Weights of a small GPT-style language model, trained from scratch on English Wikipedia.
Architecture: rotary positions, normalized queries and keys, local attention windows, gated attention.
Training: 138M tokens, 8448 steps.
Each number is 50 + 12 x the weight over its row's rms, rounded and kept within 0 to 99. Layers, rows and columns count from 0. The size before them is the row's rms in percent of the matrix's.

# layer 12 MLP up, 512x128, rms 0.216, rows 231-258, columns 0-127
108:47 44 41 47 39 58 48 48 51 63 40 58 37 29 57 57 52 51 66 24 44 28 43 32 39 62 51 45 33 53 40 69 34 51 54 46 72 56 39 45 42 74 42 45 44 57 40 38 50 34 37 51 30 57 31 57 18 45 47 38 40 39 52 76 46 79 61 53 51 69 62 46 45 53 43 43 68 53 43 54 41 43 51 68 47 41 61 56 60 40 48 64 30 31 31 50 52 54 56 40 37 55 33 56 35 29 62 40 44 52 35 38 47 46 68 30 33 55 53 56 52 31 59 60 44 28 70 50
098:58 44 17 52 52 28 55 51 40 58 73 62 32 39 50 66 53 77 39 59 35 29 38 40 38 60 35 47 58 47 28 53 64 56 44 30 47 41 45 51 69 51 52 47 53 47 82 36 43 65 54 48 48 46 67 51 39 57 45 63 51 59 46 43 48 49 53 37 75 49 36 54 54 67 37 44 52 44 44 51 48 38 39 53 52 77 61 63 64 42 58 45 31 54 49 65 66 79 59 56 68 47 58 59 48 53 47 44 44 46 49 64 53 65 24 47 41 43 65 73 54 29 64 49 33 60 51 50
111:47 49 50 30 66 73 55 36 42 49 43 52 29 58 56 50 58 69 52 57 46 61 64 64 66 48 51 54 54 48 56 26 65 46 31 67 38 66 66 37 56 63 45 24 46 45 36 58 34 43 58 58 52 55 55 59 43 45 64 48 62 41 40 46 49 42 60 39 64 25 59 55 48 13 43 37 47 51 45 34 27 67 81 61 53 44 52 44 53 53 48 57 39 61 51 58 48 51 53 39 52 42 59 70 54 72 29 58 31 54 35 50 33 61 60 50 57 53 27 36 47 59 59 50 25 64 60 39
103:59 50 55 45 64 49 38 66 56 66 31 76 66 59 37 41 49 48 51 53 50 35 43 46 32 52 60 81 65 51 64 54 23 44 60 44 59 63 49 38 37 24 61 50 78 38 57 43 36 33 48 62 56 44 66 51 45 61 46 44 39 58 52 42 64 42 41 53 52 49 13 48 42 38 59 51 46 60 44 41 45 40 49 72 37 58 46 40 30 35 46 58 51 49 42 60 48 60 51 56 54 45 54 61 40 57 66 53 41 38 35 43 65 45 66 48 80 36 57 72 36 29 53 66 57 34 62 62
098:55 39 76 47 55 22 42 35 55 60 52 50 52 57 59 65 52 48 75 47 36 64 55 44 30 75 68 58 20 39 42 59 34 59 57 43 41 59 31 40 64 72 39 46 45 44 69 60 59 46 60 32 54 42 57 49 46 64 29 72 37 41 42 39 45 63 43 50 51 66 47 39 39 51 50 58 53 52 45 50 29 30 37 57 57 36 41 45 46 46 25 51 26 53 37 45 75 30 55 55 53 42 53 52 60 47 44 48 53 44 70 55 29 63 60 40 50 54 38 65 61 52 51 59 67 49 47 24
085:73 51 82 45 50 28 39 66 47 47 55 63 59 34 53 46 52 50 34 52 48 45 56 31 48 47 22 35 61 50 33 64 48 45 53 64 38 58 66 57 26 34 60 67 39 50 48 55 57 39 58 33 52 52 77 61 66 54 50 50 28 35 34 69 70 51 73 65 44 60 58 55 20 53 43 41 52 40 60 41 50 66 53 59 56 36 50 43 45 57 65 50 53 50 52 43 47 61 51 49 64 62 24 61 54 46 41 31 33 47 58 61 66 56 68 24 41 60 39 36 49 52 42 48 50 50 36 58
104:44 35 50 23 61 40 60 44 36 52 47 55 49 45 41 31 69 35 59 59 24 31 50 56 56 45 64 67 57 60 52 80 48 50 64 45 40 56 58 70 46 58 56 33 49 67 35 38 62 33 80 58 46 45 48 56 47 54 28 57 66 47 37 59 55 63 63 32 35 47 45 46 62 53 38 41 55 49 43 36 36 56 41 41 44 52 54 61 48 49 43 73 36 66 51 41 78 54 56 48 48 53 73 73 46 32 48 40 19 55 53 68 24 46 51 58 40 54 36 36 47 45 42 44 65 48 46 57
108:60 51 44 38 32 52 44 59 40 43 69 56 73 53 49 44 43 77 64 49 55 36 43 42 32 44 53 39 36 64 48 59 46 68 34 42 31 77 29 59 54 47 60 44 25 45 30 49 64 56 62 34 45 66 45 71 35 40 56 52 42 64 45 53 33 61 30 47 61 42 49 55 47 81 46 61 71 48 63 30 32 58 47 49 47 29 60 58 39 75 40 49 38 57 57 59 40 38 41 63 62 69 56 37 50 68 37 57 44 46 36 39 62 39 50 45 58 51 63 54 51 69 62 47 40 48 32 53
109:45 57 29 59 57 43 71 61 47 54 44 27 49 56 59 53 60 54 41 64 61 58 50 55 54 38 34 34 54 62 42 47 65 34 51 57 51 25 36 71 57 54 30 41 50 49 40 67 74 59 35 48 39 64 70 53 69 44 55 52 71 31 49 54 68 65 62 46 20 62 45 51 47 36 87 42 48 47 43 44 42 56 42 53 62 69 35 48 24 51 50 41 56 63 40 55 53 52 34 46 38 59 50 44 76 45 53 45 73 74 53 52 44 44 41 28 51 36 55 31 52 54 43 58 44 59 53 48
103:54 39 32 45 28 57 56 60 54 74 67 44 48 67 37 54 43 49 53 54 60 46 72 47 42 49 32 67 35 67 49 50 31 68 37 35 39 54 71 50 61 76 69 54 54 62 48 51 68 61 70 59 51 66 39 53 43 47 38 55 42 68 51 59 52 35 46 66 53 51 45 68 50 37 40 45 39 50 37 30 32 68 39 63 71 62 40 71 57 37 32 64 57 44 41 68 38 69 52 40 33 45 56 61 29 60 33 53 52 40 59 38 54 42 23 45 46 56 52 50 35 40 54 62 44 48 38 41
094:62 55 59 53 55 61 45 70 40 40 48 45 52 40 41 55 47 46 50 45 51 55 60 49 23 59 50 51 50 58 32 38 59 58 47 38 47 52 35 49 56 51 43 24 33 59 35 56 73 68 62 47 36 45 46 68 43 57 65 56 33 53 45 24 61 72 49 37 60 35 70 25 73 53 76 43 47 53 49 72 51 51 63 39 52 32 47 53 51 54 68 66 72 60 42 63 61 45 38 39 49 32 59 64 38 47 35 76 64 26 53 69 54 74 48 50 59 59 37 55 53 52 46 66 56 37 54 63
103:49 53 46 34 30 42 57 66 65 38 54 60 45 42 62 58 65 58 44 69 53 48 29 40 44 30 45 34 82 44 47 49 67 60 68 34 58 53 62 60 63 33 65 59 42 53 57 50 45 37 70 48 41 52 68 51 53 85 39 57 80 59 48 41 30 69 56 46 63 59 55 32 51 50 44 62 58 56 60 43 58 46 46 58 47 63 57 51 40 55 44 46 57 31 79 53 72 60 50 48 54 41 40 45 69 51 51 60 67 32 58 35 56 60 38 58 69 43 62 36 44 74 55 39 53 37 52 58
100:52 53 52 37 39 55 52 53 36 85 48 50 48 51 54 22 32 64 51 61 69 47 44 52 53 60 31 55 62 48 61 53 44 55 60 48 72 53 28 75 73 47 43 66 57 52 67 36 45 45 60 52 62 40 55 53 44 54 52 67 53 42 37 23 47 46 55 46 37 57 47 39 65 64 31 44 42 46 52 17 68 81 68 66 27 49 68 57 63 66 55 55 56 61 38 52 55 35 58 40 46 69 31 55 54 57 58 73 52 40 32 60 43 60 42 69 48 53 50 54 62 43 48 48 49 53 49 40
106:45 62 57 50 68 49 54 50 60 29 66 62 61 50 48 48 67 48 39 52 64 52 76 47 46 58 65 32 60 54 56 53 54 47 52 63 60 49 37 49 61 61 34 29 72 76 43 37 48 20 42 35 40 34 58 53 42 42 46 51 34 33 63 63 48 28 56 20 63 59 64 66 61 43 59 50 59 31 44 50 53 69 31 62 44 62 50 52 40 57 60 38 26 62 39 47 50 47 53 34 34 49 35 58 58 67 65 40 68 50 27 47 38 49 55 59 60 65 41 46 68 54 30 40 48 56 38 57
104:53 53 54 66 24 55 54 47 43 69 54 56 72 32 35 59 50 63 50 40 60 59 61 46 47 48 57 53 58 47 35 62 61 53 47 63 61 45 53 51 42 71 35 71 57 19 53 60 52 68 32 32 34 65 51 47 37 53 39 46 61 42 59 44 60 44 44 47 41 61 44 27 59 40 59 67 45 46 42 66 52 51 32 57 62 55 69 59 50 56 72 59 51 36 53 69 74 47 67 39 39 61 69 63 67 42 23 45 47 43 60 50 42 51 76 46 44 75 54 79 54 45 48 36 34 52 47 41
103:56 35 51 65 57 54 68 29 49 57 42 36 58 28 36 47 71 41 59 44 65 52 40 60 37 39 55 33 57 51 34 49 36 47 53 72 62 41 49 65 54 37 51 55 56 57 47 38 53 22 31 53 37 66 57 56 37 60 41 63 54 45 41 48 54 49 79 73 33 60 47 51 71 48 53 58 33 46 47 73 58 31 47 39 68 71 78 47 66 51 46 41 45 59 33 64 59 49 43 57 48 53 39 60 41 46 38 62 65 37 54 66 47 52 53 49 26 68 49 46 52 50 49 21 35 31 49 55
106:54 57 51 36 69 33 54 51 58 35 46 68 49 71 42 35 31 43 61 43 49 74 67 29 44 29 29 54 40 16 50 35 34 67 56 34 48 46 56 45 52 60 46 68 42 31 64 39 54 47 50 57 40 38 59 40 47 70 46 42 63 45 41 66 52 59 40 62 40 53 53 52 64 54 31 57 48 38 59 64 53 41 29 70 45 71 56 45 40 47 38 69 51 37 48 43 69 29 51 83 42 53 46 37 56 54 31 51 54 47 51 43 46 59 61 49 38 34 29 40 53 48 71 42 57 51 58 44
092:47 44 39 41 68 64 43 41 43 57 30 62 51 46 55 37 07 60 51 34 45 47 38 42 62 72 48 37 37 35 22 44 46 59 49 37 58 44 63 51 60 41 46 49 59 59 68 27 64 54 47 59 46 80 58 59 37 67 51 49 54 41 50 33 58 68 41 86 60 44 44 65 65 57 50 32 32 66 55 43 65 49 63 63 39 69 62 41 43 50 42 41 73 50 39 62 48 27 46 64 39 49 49 52 33 51 44 45 56 56 56 61 58 53 69 49 66 53 61 42 53 50 42 48 46 61 58 52
097:71 53 42 48 49 48 55 20 51 57 34 44 47 60 42 45 47 17 44 52 72 52 45 52 51 36 63 59 39 44 59 51 42 40 38 63 53 46 44 39 63 60 57 56 35 71 49 38 36 38 44 79 37 38 58 42 55 50 37 56 39 49 62 50 60 57 57 45 63 42 67 70 54 52 28 72 66 53 47 62 43 35 51 46 71 40 40 44 62 71 50 56 36 61 48 61 61 56 50 41 57 44 30 55 53 52 71 47 60 77 38 60 53 32 46 51 54 29 70 59 47 41 53 58 60 09 59 47
101:56 46 45 48 53 56 59 44 18 48 61 57 34 58 32 66 60 41 40 29 82 52 60 43 37 30 56 45 51 43 38 33 46 40 62 56 50 37 38 54 65 44 41 38 54 36 41 30 60 28 25 35 36 55 49 44 62 44 48 61 42 25 57 75 58 38 71 37 49 66 59 60 51 43 54 55 61 55 71 52 44 67 72 59 43 55 50 35 33 49 48 50 54 54 38 48 46 67 71 38 53 39 82 56 54 61 27 50 44 37 41 67 40 54 43 53 51 47 38 48 41 47 50 62 70 50 49 45
100:65 35 66 56 36 33 50 37 65 60 51 61 54 40 59 57 47 63 62 35 52 38 55 57 33 52 73 35 46 48 24 65 47 53 51 49 64 56 45 55 56 70 33 28 83 64 74 49 43 62 52 51 56 53 30 34 60 52 52 59 60 59 65 32 67 35 63 49 54 70 50 43 51 61 72 43 47 58 47 32 61 46 70 32 32 53 31 60 52 36 54 41 38 40 59 60 55 49 64 58 39 65 38 38 36 51 64 57 54 55 63 38 43 56 33 50 65 52 58 54 72 50 37 64 38 68 57 49
097:66 47 54 55 64 33 56 48 35 58 73 63 43 64 52 64 46 41 61 45 49 58 46 54 51 41 54 44 36 53 40 26 54 48 39 50 46 55 59 63 49 53 45 57 38 54 66 41 17 44 48 50 59 54 55 52 52 43 41 35 53 43 65 33 35 42 44 42 72 54 47 49 56 59 17 58 43 47 79 34 54 32 41 73 51 57 48 34 54 45 32 54 44 49 57 42 59 67 41 50 68 64 38 59 53 53 59 51 37 34 51 33 52 27 60 64 66 10 50 62 33 52 57 41 61 15 48 54
100:38 34 45 34 50 34 86 64 37 58 41 63 30 51 60 66 58 53 50 55 33 62 27 53 59 50 28 49 40 57 37 67 46 51 34 41 59 46 27 43 52 73 53 45 45 66 41 61 36 27 47 49 41 70 48 40 58 48 52 51 52 29 54 37 65 51 45 74 63 62 45 72 50 52 43 50 26 59 66 53 71 46 38 81 57 57 51 47 49 51 41 53 56 35 38 43 58 56 66 52 50 44 46 63 49 59 57 50 70 57 71 37 43 56 39 48 44 35 65 47 53 42 26 57 55 63 60 42
100:49 53 37 49 45 41 57 45 36 61 42 65 51 49 54 65 44 56 51 58 52 53 48 33 33 65 72 61 49 58 65 62 45 62 68 40 50 51 83 41 56 71 62 37 66 43 60 49 60 60 53 38 49 49 37 62 45 49 45 55 64 55 48 29 43 77 52 45 21 63 48 59 36 44 46 67 45 66 51 35 41 40 57 44 24 49 46 51 66 58 62 60 61 57 22 70 67 35 51 47 65 40 51 59 60 40 45 31 45 32 66 24 46 44 57 44 68 39 61 57 67 43 56 28 33 64 53 43
095:44 28 31 45 55 57 58 63 50 15 60 62 58 46 57 75 47 41 59 43 39 48 48 37 62 39 51 56 47 43 35 74 56 63 58 60 59 60 70 59 57 41 58 64 40 44 76 49 50 64 33 49 60 39 62 55 36 68 74 47 62 45 33 34 57 41 30 51 64 51 61 43 34 48 53 37 32 46 61 61 60 77 65 68 53 35 72 29 46 51 64 69 36 37 75 71 45 69 55 59 51 56 48 54 36 55 41 50 44 56 59 45 46 40 54 64 45 44 53 48 59 49 57 61 61 50 38 47
091:49 63 63 39 62 55 46 34 63 65 51 52 54 64 76 50 40 63 50 54 70 84 36 51 57 45 52 58 34 44 33 37 44 55 60 50 56 60 35 58 62 52 54 79 50 33 58 39 64 50 72 53 45 62 56 68 42 62 40 58 55 65 50 49 65 65 45 61 45 56 63 50 71 43 38 69 48 63 72 21 54 58 58 61 63 62 44 53 31 55 42 64 43 43 43 43 45 37 39 50 48 35 58 61 51 36 54 51 45 65 44 44 48 53 70 35 51 57 52 41 72 32 55 36 80 51 24 41
108:51 47 54 42 59 53 40 31 40 57 37 78 63 41 57 66 58 55 38 32 35 40 43 36 81 57 38 64 50 54 79 48 52 55 46 38 47 26 50 52 63 54 45 49 58 54 60 46 48 38 42 57 34 57 27 51 29 43 58 48 57 35 50 40 66 49 58 35 64 59 52 52 37 33 39 62 37 34 65 46 31 48 50 51 41 50 55 39 33 45 45 45 52 52 61 46 48 36 76 63 41 52 66 40 54 66 67 43 56 66 27 65 39 53 19 59 67 50 41 53 39 53 35 34 70 37 61 32
102:46 57 38 57 52 46 35 49 77 63 57 40 60 38 52 43 40 45 54 50 48 69 52 77 54 44 53 44 45 40 50 47 40 53 35 72 51 45 33 52 38 73 51 45 53 65 47 75 52 60 61 51 38 64 58 55 46 63 42 49 57 60 70 46 38 45 61 35 50 65 63 33 54 66 32 51 64 57 37 23 48 37 21 29 50 35 43 59 21 49 43 59 47 60 44 53 32 50 51 17 43 45 53 74 59 58 38 45 65 55 53 36 51 68 50 59 53 48 58 69 35 26 42 36 60 40 61 56
# layer 12 MLP down (transposed), 512x128, rms 0.038, rows 231-257, columns 0-127
108:52 45 76 52 44 58 30 64 46 55 74 67 52 54 30 45 54 31 35 35 23 33 46 53 57 37 64 50 54 37 36 63 63 54 55 54 67 44 67 46 51 50 60 57 61 59 36 51 48 37 65 50 47 56 26 42 56 33 31 35 62 49 45 46 65 33 45 47 42 27 46 10 63 57 41 41 38 51 57 36 38 40 39 40 51 62 48 43 34 34 79 49 63 52 56 45 33 48 45 55 61 43 55 46 37 33 84 68 44 62 45 53 50 50 41 57 35 64 42 45 59 50 47 58 53 60 48 52
101:56 60 32 46 54 42 54 45 62 64 76 51 70 47 55 58 36 51 49 31 41 60 62 57 51 62 49 24 60 73 55 42 47 46 70 63 59 42 42 54 52 47 54 56 56 51 27 36 55 54 49 55 31 57 48 39 55 41 67 38 64 80 56 44 62 20 61 67 27 79 55 49 51 65 63 58 63 40 65 67 42 58 49 48 75 38 64 45 47 40 46 61 42 46 52 41 47 58 52 51 68 55 43 40 47 54 60 57 51 54 48 44 51 46 51 58 13 77 57 43 55 64 26 42 49 45 34 43
104:46 35 74 60 58 48 62 33 63 49 58 64 52 45 33 24 60 59 44 77 58 69 50 28 48 42 30 60 64 29 29 33 63 44 48 36 65 46 35 38 42 37 55 49 33 56 57 72 36 61 49 60 48 51 37 37 48 44 24 40 45 49 40 68 60 61 56 50 53 40 39 53 41 43 57 71 71 58 42 68 55 56 32 70 50 59 66 45 52 29 65 53 48 52 56 54 53 41 29 66 43 64 26 49 50 40 50 39 39 70 41 41 41 56 44 39 55 52 64 53 43 47 35 44 60 38 57 66
100:28 57 69 68 70 61 50 40 44 42 56 24 56 57 69 47 51 61 63 59 48 57 50 54 57 50 36 49 54 60 55 66 41 37 54 44 72 74 45 62 56 43 68 47 60 51 62 48 60 57 33 46 77 38 57 55 53 57 52 33 53 52 64 33 57 38 68 63 69 52 46 69 74 53 58 41 60 53 68 50 33 63 67 37 49 54 24 42 53 30 20 66 37 54 42 66 53 48 62 57 59 55 47 59 45 45 44 59 61 52 54 43 51 50 62 48 36 61 71 57 20 70 49 61 54 53 52 34
102:71 62 49 41 65 55 53 53 30 57 47 42 52 36 17 54 58 47 63 33 57 51 36 46 58 83 64 59 50 63 54 52 51 32 59 62 61 48 31 59 43 52 59 35 56 47 43 58 44 43 35 32 82 26 50 45 69 57 37 61 60 74 22 58 49 72 49 39 74 58 46 40 48 39 77 51 52 49 53 55 45 54 51 49 62 67 71 60 43 44 66 33 56 49 58 39 54 36 51 59 50 45 32 35 42 36 47 41 58 35 62 56 57 50 63 66 48 41 51 56 39 67 42 45 44 45 56 39
083:35 42 48 67 54 54 52 40 59 70 59 60 32 45 46 54 49 48 71 59 55 64 65 55 37 54 45 43 44 43 49 32 62 44 44 46 43 51 46 54 54 58 52 00 42 46 60 64 32 53 47 52 13 37 70 63 47 54 46 55 57 63 45 42 59 41 54 52 31 36 47 62 58 45 71 66 41 60 43 47 51 62 53 39 44 67 62 34 46 57 40 51 63 58 41 46 57 27 61 52 41 38 40 72 59 58 21 48 54 52 44 48 51 64 45 54 57 37 49 56 40 31 62 38 57 48 21 40
101:33 34 61 42 61 60 53 39 42 49 57 47 29 32 37 21 64 41 34 51 60 75 45 46 69 68 51 54 50 22 56 54 63 57 45 33 73 35 45 54 48 52 54 29 48 59 47 55 59 63 61 58 44 33 40 51 47 41 64 50 62 45 67 65 62 52 46 50 72 29 42 43 73 46 38 49 56 40 56 52 47 32 77 49 52 48 51 57 50 30 30 61 30 69 47 66 72 35 45 61 64 56 58 40 40 36 38 37 48 33 58 66 49 39 34 58 38 53 41 55 43 50 56 39 38 62 44 60
101:61 65 34 77 42 56 47 37 41 49 57 43 53 63 44 44 43 43 39 57 64 48 37 51 60 59 30 39 35 63 53 43 43 34 49 49 57 58 46 44 42 54 71 51 39 44 61 51 61 58 36 53 57 75 67 46 57 48 71 33 64 64 56 60 29 47 29 61 44 51 50 51 36 50 61 34 60 50 66 51 29 36 44 48 51 52 49 39 60 45 59 54 60 53 26 71 52 31 48 63 54 61 76 25 58 42 45 55 67 62 55 31 44 54 60 80 56 62 44 60 56 52 65 60 44 90 62 45
107:62 26 48 53 55 61 71 43 39 51 40 47 37 41 69 44 49 71 23 51 53 50 52 39 22 50 42 48 37 45 62 51 40 46 69 36 48 60 58 48 65 26 42 65 31 44 29 57 25 18 49 57 61 50 65 40 46 50 53 44 40 63 38 48 45 44 55 55 46 37 49 63 53 49 38 68 61 38 63 60 59 46 57 31 40 63 48 59 42 37 58 56 50 55 68 53 50 50 42 58 76 77 21 56 35 51 54 39 45 35 46 51 57 30 59 52 60 53 38 56 62 43 37 25 56 36 56 37
102:44 54 55 38 55 42 59 59 34 52 38 71 34 51 30 46 66 39 52 34 35 35 36 60 66 37 76 44 55 54 55 65 52 64 48 50 56 50 64 63 59 43 56 19 40 64 56 50 47 34 35 34 51 43 51 21 21 75 74 60 68 59 52 49 37 59 41 61 43 57 42 56 40 42 46 31 15 39 44 61 47 51 41 53 74 47 53 45 53 41 51 44 51 47 44 39 52 49 52 72 38 55 62 58 59 45 44 57 66 64 65 62 34 42 45 45 61 56 43 37 50 75 51 67 46 54 57 41
099:35 37 29 44 51 36 48 56 62 57 43 43 61 49 62 50 50 61 50 53 48 19 62 63 52 68 58 59 51 60 59 40 66 70 56 37 21 48 49 68 58 37 43 75 25 41 36 45 58 53 40 68 52 66 60 57 62 67 51 79 58 51 50 48 54 43 49 37 36 78 30 46 55 29 35 54 36 44 50 40 57 50 56 71 42 68 50 52 51 51 60 44 46 44 57 47 53 58 64 67 67 53 54 76 50 47 59 53 59 69 69 52 37 45 47 67 49 57 22 32 30 56 53 52 44 49 43 53
106:37 45 47 48 60 46 52 43 43 55 37 40 42 35 45 73 63 44 34 84 72 26 61 62 53 43 40 64 73 44 49 46 55 50 49 52 48 54 55 43 45 52 59 68 44 61 56 49 69 63 18 38 27 25 50 40 54 51 63 28 63 39 52 57 54 54 54 54 42 32 34 62 41 52 23 59 62 54 33 75 45 54 52 80 54 62 52 31 55 48 38 50 58 45 53 41 46 62 46 55 64 50 62 36 41 56 59 43 31 42 56 26 51 40 48 53 30 51 47 37 42 42 30 39 41 62 45 54
105:56 40 66 38 41 65 57 47 40 51 60 38 46 75 41 55 46 47 45 53 46 57 68 42 39 58 44 42 49 68 36 70 76 58 45 47 61 38 28 49 58 40 46 66 58 45 64 40 52 62 51 62 64 36 61 49 47 57 53 52 41 76 58 45 61 54 75 30 09 50 63 57 46 56 54 57 49 40 40 51 50 58 70 45 44 60 30 51 69 48 51 69 43 37 56 66 41 56 52 64 45 62 79 52 22 44 46 56 47 54 59 49 42 56 62 44 68 61 34 64 53 46 56 35 47 74 60 74
111:57 72 43 66 61 41 34 44 43 61 61 72 71 39 62 53 56 43 58 51 44 48 48 40 53 53 48 34 62 48 59 29 56 59 48 53 50 51 52 28 44 35 60 71 60 37 41 35 56 40 44 55 43 44 44 53 47 66 64 58 32 71 60 29 46 33 53 48 38 48 62 34 46 37 41 37 55 62 66 60 56 32 42 37 61 45 52 40 38 44 36 40 48 36 51 71 54 49 89 48 51 34 58 58 52 42 37 48 40 34 56 68 47 57 41 59 20 55 79 42 45 41 73 72 44 60 50 37
101:70 61 41 45 66 45 67 67 46 44 60 61 65 48 28 75 49 24 49 57 50 35 78 57 54 60 35 49 50 65 50 65 54 55 69 33 57 39 54 37 49 42 44 51 70 54 43 52 50 47 77 35 56 38 49 47 60 66 62 46 40 14 59 65 46 52 46 35 40 53 36 52 57 71 57 40 53 45 61 50 46 52 49 57 70 52 49 40 41 65 46 36 57 65 35 51 68 51 55 40 55 63 50 43 74 52 49 71 61 44 69 68 50 80 44 36 36 58 44 47 43 58 73 54 43 59 54 62
099:56 39 60 36 61 52 72 51 67 52 70 55 57 65 47 20 56 52 32 59 44 47 52 54 49 35 40 60 42 37 61 56 37 66 61 44 28 48 48 45 37 64 43 30 40 51 50 35 59 42 61 62 68 53 49 63 41 50 44 56 57 46 43 50 56 28 49 57 61 68 58 52 57 23 52 37 53 53 55 55 63 35 53 46 23 38 55 48 64 44 34 51 43 65 58 24 40 57 51 30 68 47 48 79 46 63 61 59 63 62 37 74 42 38 68 48 61 40 30 44 45 30 77 34 46 55 47 58
103:65 40 49 57 40 44 67 53 81 74 34 46 46 76 49 62 49 54 39 43 69 53 60 45 58 52 28 52 46 44 66 46 53 48 49 44 65 54 55 52 36 61 44 44 41 50 53 34 28 50 45 47 74 18 47 33 36 49 55 56 48 42 75 76 40 53 56 51 54 64 64 48 38 59 45 56 53 58 43 47 50 46 25 43 54 56 66 41 43 51 55 27 51 52 39 40 48 38 54 71 44 50 22 39 62 63 77 39 53 48 29 37 41 28 58 61 47 40 43 54 34 37 44 67 57 35 39 51
097:34 74 60 45 75 47 51 54 37 44 81 60 47 40 71 55 67 45 32 49 43 54 62 52 52 48 32 23 69 48 60 50 41 54 54 67 41 60 32 61 57 70 38 55 54 73 32 29 47 55 44 39 60 41 55 42 18 58 55 45 37 44 54 48 24 55 31 55 52 43 64 60 42 39 35 46 44 18 35 44 46 42 51 52 31 58 47 43 37 59 62 45 34 63 55 54 51 69 44 62 47 38 63 41 45 44 37 51 55 37 49 66 28 52 33 64 62 33 48 56 46 54 54 51 55 52 42 56
098:61 37 62 37 50 76 49 35 54 39 46 63 52 24 49 57 40 45 54 55 63 43 40 36 78 45 38 52 50 56 46 40 67 61 43 48 61 61 28 46 60 44 62 65 42 48 41 30 56 55 76 58 30 88 59 42 52 37 49 46 69 22 38 47 42 44 63 70 40 30 45 46 46 63 40 63 44 62 51 48 57 45 60 55 46 46 64 54 59 30 50 42 53 65 54 40 45 58 58 36 47 69 43 67 72 51 46 56 55 50 39 36 53 55 70 46 29 61 41 69 39 57 45 42 52 40 71 62
099:35 50 77 57 51 48 51 66 53 69 39 37 51 59 72 54 54 43 41 45 54 59 52 61 35 39 62 60 43 40 77 63 42 50 69 51 42 71 58 58 45 45 48 53 62 43 47 66 47 36 64 60 57 48 53 30 20 57 71 52 42 41 58 52 35 45 32 48 48 32 53 45 62 35 33 57 42 43 47 41 49 64 54 61 35 33 56 56 70 54 25 81 39 80 66 46 39 41 50 51 51 52 51 45 39 52 54 43 64 44 28 30 29 59 37 42 28 30 56 57 42 49 57 56 59 62 44 43
102:40 36 49 42 49 28 33 61 60 51 48 77 40 66 62 38 48 49 45 39 61 88 37 67 54 55 46 70 53 62 57 45 30 64 52 49 46 62 47 35 41 60 33 65 25 42 50 45 58 50 78 43 52 51 50 47 59 39 50 24 22 38 62 64 46 54 52 73 58 37 47 66 60 52 42 29 50 45 36 51 52 59 52 67 48 54 35 41 73 47 31 57 42 58 44 44 38 53 33 35 33 44 59 38 62 39 39 58 60 53 62 38 58 50 53 51 44 44 57 52 53 44 57 56 75 33 42 65
099:55 37 44 61 57 82 60 63 46 61 53 56 58 48 43 41 65 51 69 40 76 49 55 74 71 38 48 60 43 60 42 37 52 58 56 45 47 65 52 46 25 41 42 53 40 67 47 37 55 39 41 46 37 52 49 48 73 49 57 70 61 63 72 49 51 52 64 53 56 41 48 56 42 64 67 35 44 44 64 34 47 49 33 65 35 41 46 46 78 61 48 50 58 58 52 50 55 26 51 64 70 33 13 51 44 46 48 36 60 35 68 37 36 43 54 45 53 53 51 59 23 48 66 30 48 48 35 54
098:37 50 55 56 30 64 45 59 50 38 65 68 57 31 60 41 34 50 55 55 46 58 52 49 30 41 44 73 43 40 48 47 60 49 57 50 62 53 58 36 22 38 44 40 41 61 41 58 55 50 37 67 59 42 55 72 32 52 48 57 54 55 34 56 51 53 41 48 56 51 68 64 33 58 38 58 58 49 73 44 52 58 41 58 60 42 38 33 52 60 36 67 22 78 61 34 55 50 52 67 85 51 51 47 44 59 47 14 69 46 34 64 66 49 53 38 48 53 54 41 51 54 42 35 37 75 62 54
095:45 50 46 67 63 49 44 48 59 40 73 55 48 50 49 37 45 34 69 54 41 48 77 66 63 40 54 60 57 41 64 47 62 46 70 55 56 60 61 52 24 47 48 38 72 60 46 60 50 51 50 38 38 45 78 25 44 50 50 30 48 52 45 62 61 60 62 59 34 41 51 55 31 53 49 49 61 42 49 57 33 43 36 65 57 62 46 23 37 45 43 54 55 64 40 53 51 24 58 32 21 30 60 44 58 66 60 40 58 49 69 50 54 59 48 59 55 54 70 57 50 60 78 46 53 52 82 45
093:80 51 61 58 56 67 61 42 60 64 40 51 62 51 41 29 68 54 46 59 56 60 23 29 56 55 60 52 33 60 61 39 53 59 50 48 65 42 37 64 43 47 40 53 42 66 47 62 46 48 49 46 18 63 50 64 71 48 53 69 43 60 34 54 39 53 42 45 23 67 66 68 48 43 35 39 55 36 49 30 47 43 59 22 72 57 47 47 62 54 53 46 48 58 44 62 67 59 47 41 65 44 51 52 53 36 68 47 78 53 41 44 65 55 49 23 49 33 27 61 60 42 54 43 55 46 39 52
093:72 50 54 75 40 52 66 72 51 60 47 46 48 71 54 60 55 32 43 41 71 61 49 55 49 63 39 27 67 38 42 51 34 27 64 65 30 54 65 28 52 61 54 46 50 40 48 42 66 60 43 52 34 41 62 36 31 51 45 61 49 62 46 58 39 44 68 59 50 44 42 42 51 12 40 38 36 44 46 56 36 46 51 54 42 51 52 33 59 50 65 60 68 52 27 59 41 43 43 63 30 41 45 23 60 52 39 70 44 47 48 62 43 57 50 38 47 39 34 50 51 44 57 63 72 60 70 42
103:38 46 64 71 55 43 53 25 44 68 33 43 52 42 48 51 49 69 51 68 46 45 50 39 38 57 42 56 51 30 69 40 66 71 51 26 39 33 61 55 52 36 49 37 49 24 67 69 55 40 41 42 58 33 48 29 46 41 35 52 50 11 44 46 53 32 44 52 60 41 50 55 59 60 77 53 47 53 43 37 58 48 72 60 45 57 32 26 43 42 58 35 47 39 50 50 49 70 65 62 64 42 57 49 37 65 48 49 47 57 64 51 54 41 59 58 49 54 56 56 47 49 65 58 68 43 49 18